{"intermediate_size": 832, "rope_fraction": 0.75, "init_std_up": 0.0286, "init_std_down": 0.0, "beta2": 0.95, "final_lr_fraction": 0.02, "max_steps": 2907, "dataset": "wikipedia_en"}
Each number is 50 + 15 x the weight over the matrix's rms, rounded and kept within 0 to 99. Layers, rows and columns count from 0.

# up: layer 9 MLP up, 832x320, rms 0.135, rows 34-40, columns 0-159
# down: layer 9 MLP down (transposed), 832x320, rms 0.131, rows 34-40, columns 0-159
# gate: layer 9 MLP gate, 832x320, rms 0.132, rows 35-40, columns 0-159
up34:60 46 58 44 43 69 44 60 59 62 54 57 37 67 52 61 36 38 74 84 46 34 74 54 50 44 57 86 58 37 69 41 71 47 49 51 43 32 54 44 37 19 69 53 41 42 24 37 62 54 39 64 59 43 74 65 54 64 67 42 62 53 19 63 55 37 86 47 61 62 56 36 53 44 33 46 74 62 31 34 36 84 55 60 30 67 50 49 46 49 38 46 43 51 26 44 45 33 18 45 27 55 28 48 49 70 55 45 30 32 75 27 45 47 38 67 47 42 63 41 57 41 46 66 46 50 39 39 70 30 28 68 55 34 65 46 56 33 52 63 76 42 43 56 32 43 48 61 65 55 30 52 44 55 66 46 42 83 52 24
down34:60 65 94 41 32 45 69 76 53 47 37 42 25 68 34 47 37 35 75 77 41 50 74 50 68 68 80 79 52 83 77 55 64 72 61 34 55 44 46 60 64 35 71 47 75 35 23 37 58 53 38 43 48 45 64 62 41 70 42 35 61 40 49 46 34 55 34 47 31 49 46 60 38 53 24 15 30 76 72 51 52 71 64 62 51 63 44 15 47 52 61 26 76 44 37 36 34 66 59 53 40 47 62 32 60 34 75 24 65 58 51 40 29 55 38 47 12 55 58 49 48 39 47 40 35 38 43 58 51 13 18 39 45 12 78 67 41 64 63 27 61 44 62 74 58 26 36 55 32 47 74 61 60 63 32 56 41 60 54 50
gate35:85 24 44 62 53 80 64 37 90 61 47 37 66 64 50 49 30 45 63 63 36 67 60 50 76 60 72 43 47 28 91 53 26 14 52 39 61 73 43 71 53 68 52 68 38 54 53 54 42 42 43 77 44 70 47 58 53 26 66 34 50 64 41 50 55 50 49 46 84 41 61 42 31 08 45 48 32 63 52 65 48 86 76 47 72 71 44 54 41 56 63 45 32 63 28 56 56 27 64 77 72 34 61 45 41 18 42 58 64 43 43 52 48 51 52 36 79 50 63 46 50 62 50 67 51 43 38 47 59 49 21 60 56 38 55 45 48 41 55 46 39 55 61 71 51 50 76 60 54 36 42 54 49 48 61 41 72 28 26 54
up35:45 62 62 40 57 34 44 66 26 47 32 36 40 53 58 34 54 36 54 48 70 54 42 64 34 23 78 69 51 60 73 69 41 63 59 53 33 50 44 58 61 42 59 48 30 45 47 59 72 73 52 32 71 46 55 79 74 57 49 56 64 51 56 36 54 59 42 51 40 58 33 59 55 59 54 65 33 72 52 43 22 54 51 35 71 51 45 57 42 54 38 79 66 45 54 75 50 42 62 53 15 42 61 41 38 70 39 37 63 10 48 45 63 22 51 70 67 86 46 38 53 67 47 43 52 37 53 56 43 41 50 63 67 50 29 56 49 51 44 46 21 67 61 41 68 70 23 36 40 52 27 50 46 32 38 74 40 48 54 53
down35:53 35 30 69 36 81 51 41 68 62 71 59 69 63 42 61 30 46 22 63 10 50 59 43 67 66 47 50 76 48 26 51 70 36 42 35 64 52 57 51 63 47 56 83 61 47 53 54 35 57 32 59 24 38 33 26 39 48 42 46 49 58 64 51 59 39 45 43 73 42 65 55 32 39 58 45 63 43 53 71 60 53 69 31 34 48 55 46 59 62 52 34 33 44 43 54 57 42 51 67 73 36 39 27 30 30 57 66 51 53 40 39 58 69 61 33 52 22 50 40 45 44 52 62 40 59 43 38 86 60 30 52 57 39 68 28 52 41 60 54 48 50 59 50 45 46 49 38 59 39 44 52 74 38 66 17 53 40 31 61
gate36:78 85 39 63 25 56 39 70 30 36 27 49 56 54 56 09 39 40 28 48 31 61 39 75 46 64 62 45 51 35 48 48 54 44 37 55 47 45 57 47 43 53 38 55 60 39 93 54 79 59 48 00 63 61 45 77 56 64 26 42 41 30 43 63 55 52 36 56 19 46 50 67 55 20 55 50 50 61 30 65 32 59 81 31 84 40 63 40 32 71 55 39 66 68 67 50 49 44 94 49 41 61 41 67 32 67 44 44 44 61 62 55 36 46 30 65 49 38 44 75 47 60 51 59 31 63 54 44 55 66 44 60 70 31 33 71 30 53 22 74 61 43 42 78 71 45 41 53 33 40 61 32 47 41 64 38 67 62 56 66
up36:18 43 56 42 67 42 34 53 32 64 52 57 39 25 98 61 69 44 47 65 51 54 54 64 24 47 38 59 49 39 53 40 64 70 52 43 72 85 37 57 38 42 58 62 43 56 46 61 85 37 50 46 52 44 56 50 69 50 67 61 38 75 23 65 48 62 26 47 42 42 57 28 31 59 40 73 35 59 62 42 75 45 42 66 59 50 20 45 54 48 56 84 61 25 61 48 13 63 40 62 49 63 52 49 49 48 30 42 49 38 57 42 44 46 37 67 58 51 32 42 41 48 20 67 42 22 62 43 36 82 58 45 39 52 52 44 63 54 69 38 51 28 61 61 54 40 39 56 64 45 71 62 51 65 58 49 60 47 45 23
down36:73 56 62 49 19 54 24 52 52 46 55 40 72 45 34 63 41 41 47 50 45 47 40 45 49 17 69 38 41 48 49 46 29 63 50 62 52 28 49 54 45 49 48 50 77 53 40 57 39 78 50 99 42 58 55 32 61 44 60 43 46 45 64 70 44 72 49 46 46 29 39 73 42 32 57 45 63 58 61 30 66 28 31 29 06 53 35 49 37 11 35 70 40 57 50 59 15 68 50 70 63 56 42 39 47 49 70 62 59 34 44 61 70 32 67 32 73 65 59 52 75 31 80 67 40 49 33 58 39 35 58 42 45 76 34 65 58 54 42 49 04 51 50 66 16 24 69 62 40 82 23 60 73 56 41 53 52 44 41 54
gate37:45 35 47 39 39 46 25 66 54 45 43 62 53 55 42 48 37 46 43 61 50 80 45 45 59 62 34 67 59 52 54 62 74 52 62 72 41 29 39 47 51 44 47 57 62 52 62 48 07 65 24 51 59 51 36 38 53 62 47 55 43 46 34 32 31 24 62 81 57 50 50 60 36 61 58 63 49 62 66 52 35 40 52 55 67 34 40 38 34 50 37 50 44 41 75 49 45 40 45 51 57 51 54 47 55 52 63 51 27 55 72 59 56 47 52 59 62 46 62 53 34 53 58 59 44 31 41 51 49 43 62 76 51 54 46 26 55 77 78 67 52 53 46 62 44 46 55 45 37 28 38 62 42 35 58 58 27 62 59 57
up37:64 69 51 38 34 63 49 23 48 48 33 52 63 52 52 30 80 32 53 44 75 39 62 22 35 53 63 28 44 32 58 53 54 39 42 32 77 30 12 22 73 21 50 62 46 51 65 57 39 56 64 61 53 48 54 51 63 59 47 69 45 43 44 76 71 50 66 62 54 56 60 58 59 18 49 37 60 41 47 57 65 57 45 46 69 45 35 56 26 44 53 80 39 27 61 32 53 48 57 32 44 45 33 38 38 44 61 61 65 64 53 42 65 39 48 39 30 51 53 27 36 56 90 47 54 45 41 63 46 40 53 45 36 45 63 41 49 65 47 59 53 35 57 35 57 21 39 74 56 64 41 54 75 67 45 63 43 49 09 53
down37:46 52 71 41 61 58 72 39 48 73 66 60 38 43 39 69 51 38 55 52 64 58 65 87 68 44 50 67 51 26 48 37 43 44 66 47 49 50 54 59 63 66 57 52 53 81 42 47 60 23 61 45 50 44 36 57 49 29 46 56 54 71 66 45 62 50 49 50 58 25 65 36 61 41 51 59 53 71 65 47 59 39 63 49 33 56 51 58 45 48 35 34 82 46 42 44 38 48 36 49 38 55 68 51 45 29 29 47 53 46 30 41 47 34 45 56 36 40 49 50 50 42 56 46 41 38 34 63 58 56 60 47 61 55 46 52 65 41 36 31 60 43 43 62 50 64 42 65 70 52 37 49 56 29 41 47 74 33 69 55
gate38:42 30 60 41 70 59 49 47 59 32 60 55 41 49 64 74 31 55 42 51 31 29 43 45 58 44 41 47 46 68 28 37 39 50 60 34 59 63 56 63 39 60 35 47 62 49 67 38 52 62 48 64 61 83 74 28 39 90 31 70 54 30 70 58 60 54 48 46 86 36 60 50 76 46 44 56 60 51 57 51 58 44 52 38 29 64 59 82 57 64 61 51 49 51 52 64 43 52 77 67 53 64 33 41 48 46 51 71 35 34 57 43 59 47 54 26 29 61 62 27 54 36 29 59 57 44 32 58 48 44 32 38 65 50 72 59 40 55 63 62 37 15 58 32 43 46 38 39 34 67 70 46 66 38 35 60 58 32 58 57
up38:47 43 67 63 58 37 54 68 71 71 61 42 53 16 48 40 31 68 46 51 38 49 38 54 40 21 53 77 56 31 52 37 37 66 35 64 33 40 48 60 22 60 44 59 31 36 43 39 63 79 43 53 41 40 53 51 20 35 44 42 49 55 18 38 45 58 56 28 35 57 33 44 44 62 68 07 52 57 44 66 52 47 68 60 47 36 28 48 51 70 48 28 65 44 67 66 26 40 54 58 41 51 43 53 60 77 46 51 21 75 51 37 32 53 41 39 62 74 29 70 52 64 44 71 62 66 54 47 42 37 68 36 55 42 24 68 27 61 65 51 47 64 39 60 47 36 55 35 63 68 31 53 41 50 68 34 56 61 52 61
down38:51 57 63 43 36 45 66 63 51 72 41 55 24 44 41 54 43 42 52 28 75 68 55 62 56 77 61 39 58 30 60 59 47 42 37 26 44 33 54 55 67 22 41 44 53 58 42 53 47 39 60 37 47 44 49 40 70 54 53 60 44 89 48 55 52 53 44 44 62 40 60 74 50 37 64 73 65 39 39 49 57 60 46 34 38 44 67 54 58 53 57 57 40 54 69 41 69 41 38 30 50 39 46 58 44 46 35 44 40 41 51 48 38 51 68 46 58 44 51 58 59 72 55 65 44 54 65 54 73 47 40 52 61 37 59 54 64 45 44 30 45 48 65 43 65 54 64 74 64 25 32 42 51 64 42 47 33 37 49 35
gate39:28 53 26 58 25 42 63 36 59 47 74 53 48 45 60 38 61 46 45 30 72 65 52 40 62 42 64 38 57 52 38 44 66 33 39 41 22 60 33 58 34 62 50 69 68 46 80 52 34 60 28 67 48 54 63 34 59 36 25 30 70 23 41 55 62 61 61 33 50 42 48 42 43 29 57 60 75 81 31 67 53 91 50 41 46 25 54 45 28 67 49 40 27 52 62 41 48 42 57 31 59 38 26 58 70 46 71 48 41 47 66 56 61 55 58 78 35 37 36 48 99 71 76 38 45 45 60 36 44 47 45 34 60 45 48 38 49 66 73 51 72 50 83 68 25 37 51 40 76 40 71 59 62 53 35 60 61 57 22 32
up39:37 39 64 54 44 52 44 36 71 41 52 45 45 64 67 62 61 43 39 59 25 36 49 39 57 82 59 53 54 59 21 76 39 53 36 69 56 37 55 43 58 12 60 31 55 30 79 57 57 46 59 27 69 59 52 66 30 52 60 50 30 40 77 19 28 62 49 39 34 30 43 41 56 50 27 41 41 50 25 16 50 26 53 50 72 46 68 76 38 36 66 78 70 43 63 38 47 68 53 60 44 79 58 49 47 47 22 69 47 27 47 33 35 61 21 33 56 62 70 59 59 59 55 33 73 76 71 49 47 36 37 52 88 42 52 22 55 26 53 45 42 52 76 18 33 54 52 35 57 55 39 58 50 35 62 50 44 49 30 37
down39:41 49 74 63 50 37 72 51 01 72 64 52 56 58 58 32 44 64 62 41 60 39 30 60 45 35 54 30 46 69 69 83 51 68 59 39 45 65 60 62 57 28 42 40 70 46 39 41 32 47 56 15 44 47 51 28 49 34 38 37 38 29 29 50 48 82 43 67 29 58 29 44 44 39 42 45 21 82 26 73 50 55 27 64 44 71 42 62 35 55 08 72 56 50 70 46 60 64 63 65 43 26 40 44 60 42 46 25 72 38 60 23 43 51 34 43 31 52 18 69 48 63 40 36 53 70 37 56 52 42 50 79 08 60 44 54 30 32 54 40 54 37 64 70 56 41 31 31 50 37 31 70 72 63 47 55 44 58 36 59
gate40:37 34 69 55 59 34 56 53 56 32 52 44 76 41 74 54 40 45 35 51 41 50 34 32 54 57 66 56 58 48 60 47 63 54 65 42 48 62 58 39 52 57 48 72 42 55 50 48 44 60 38 62 35 47 41 45 42 36 44 62 43 61 33 47 56 27 45 57 19 59 59 45 42 40 52 33 40 58 50 52 67 72 51 69 52 51 48 42 25 25 62 38 47 45 65 38 73 43 37 33 44 49 62 49 40 42 56 36 59 64 31 39 47 38 43 60 54 45 45 42 19 63 73 44 55 57 27 32 32 44 46 43 55 36 59 48 52 46 57 57 43 40 58 51 50 41 51 39 47 52 55 46 59 56 71 33 57 74 35 54
up40:54 53 55 44 46 53 51 54 29 50 46 49 50 35 61 35 53 49 70 74 71 55 60 53 46 48 34 50 51 54 60 52 45 46 56 37 45 49 54 40 47 54 65 46 69 66 58 58 27 64 50 41 61 67 52 60 55 67 41 36 37 53 47 58 53 55 59 50 41 45 28 45 46 53 56 50 44 63 64 51 50 34 57 39 46 41 19 42 66 53 58 56 47 44 53 31 52 51 53 61 54 58 48 66 35 50 37 43 39 57 39 35 33 57 37 44 67 45 50 29 44 35 61 53 57 44 45 36 33 66 49 51 68 50 35 59 58 36 50 44 52 52 56 66 55 50 46 33 41 34 40 51 39 54 63 50 57 49 59 71
down40:39 56 51 40 38 40 39 70 52 36 34 44 49 49 33 46 67 51 53 52 68 63 42 56 50 54 37 57 59 50 64 49 57 40 55 30 35 51 57 52 55 58 64 47 38 61 20 48 38 50 49 31 41 47 72 61 37 54 63 56 73 53 61 57 55 45 57 48 72 67 41 49 66 37 64 46 56 43 59 64 34 54 68 30 58 51 47 40 85 78 43 68 36 42 76 68 50 47 62 38 37 68 33 69 50 42 48 80 65 21 48 51 43 73 79 57 46 76 39 42 59 31 21 53 53 31 79 70 45 58 70 69 55 52 62 58 52 45 49 49 72 44 55 63 53 67 29 66 43 59 58 51 57 45 27 58 33 44 48 63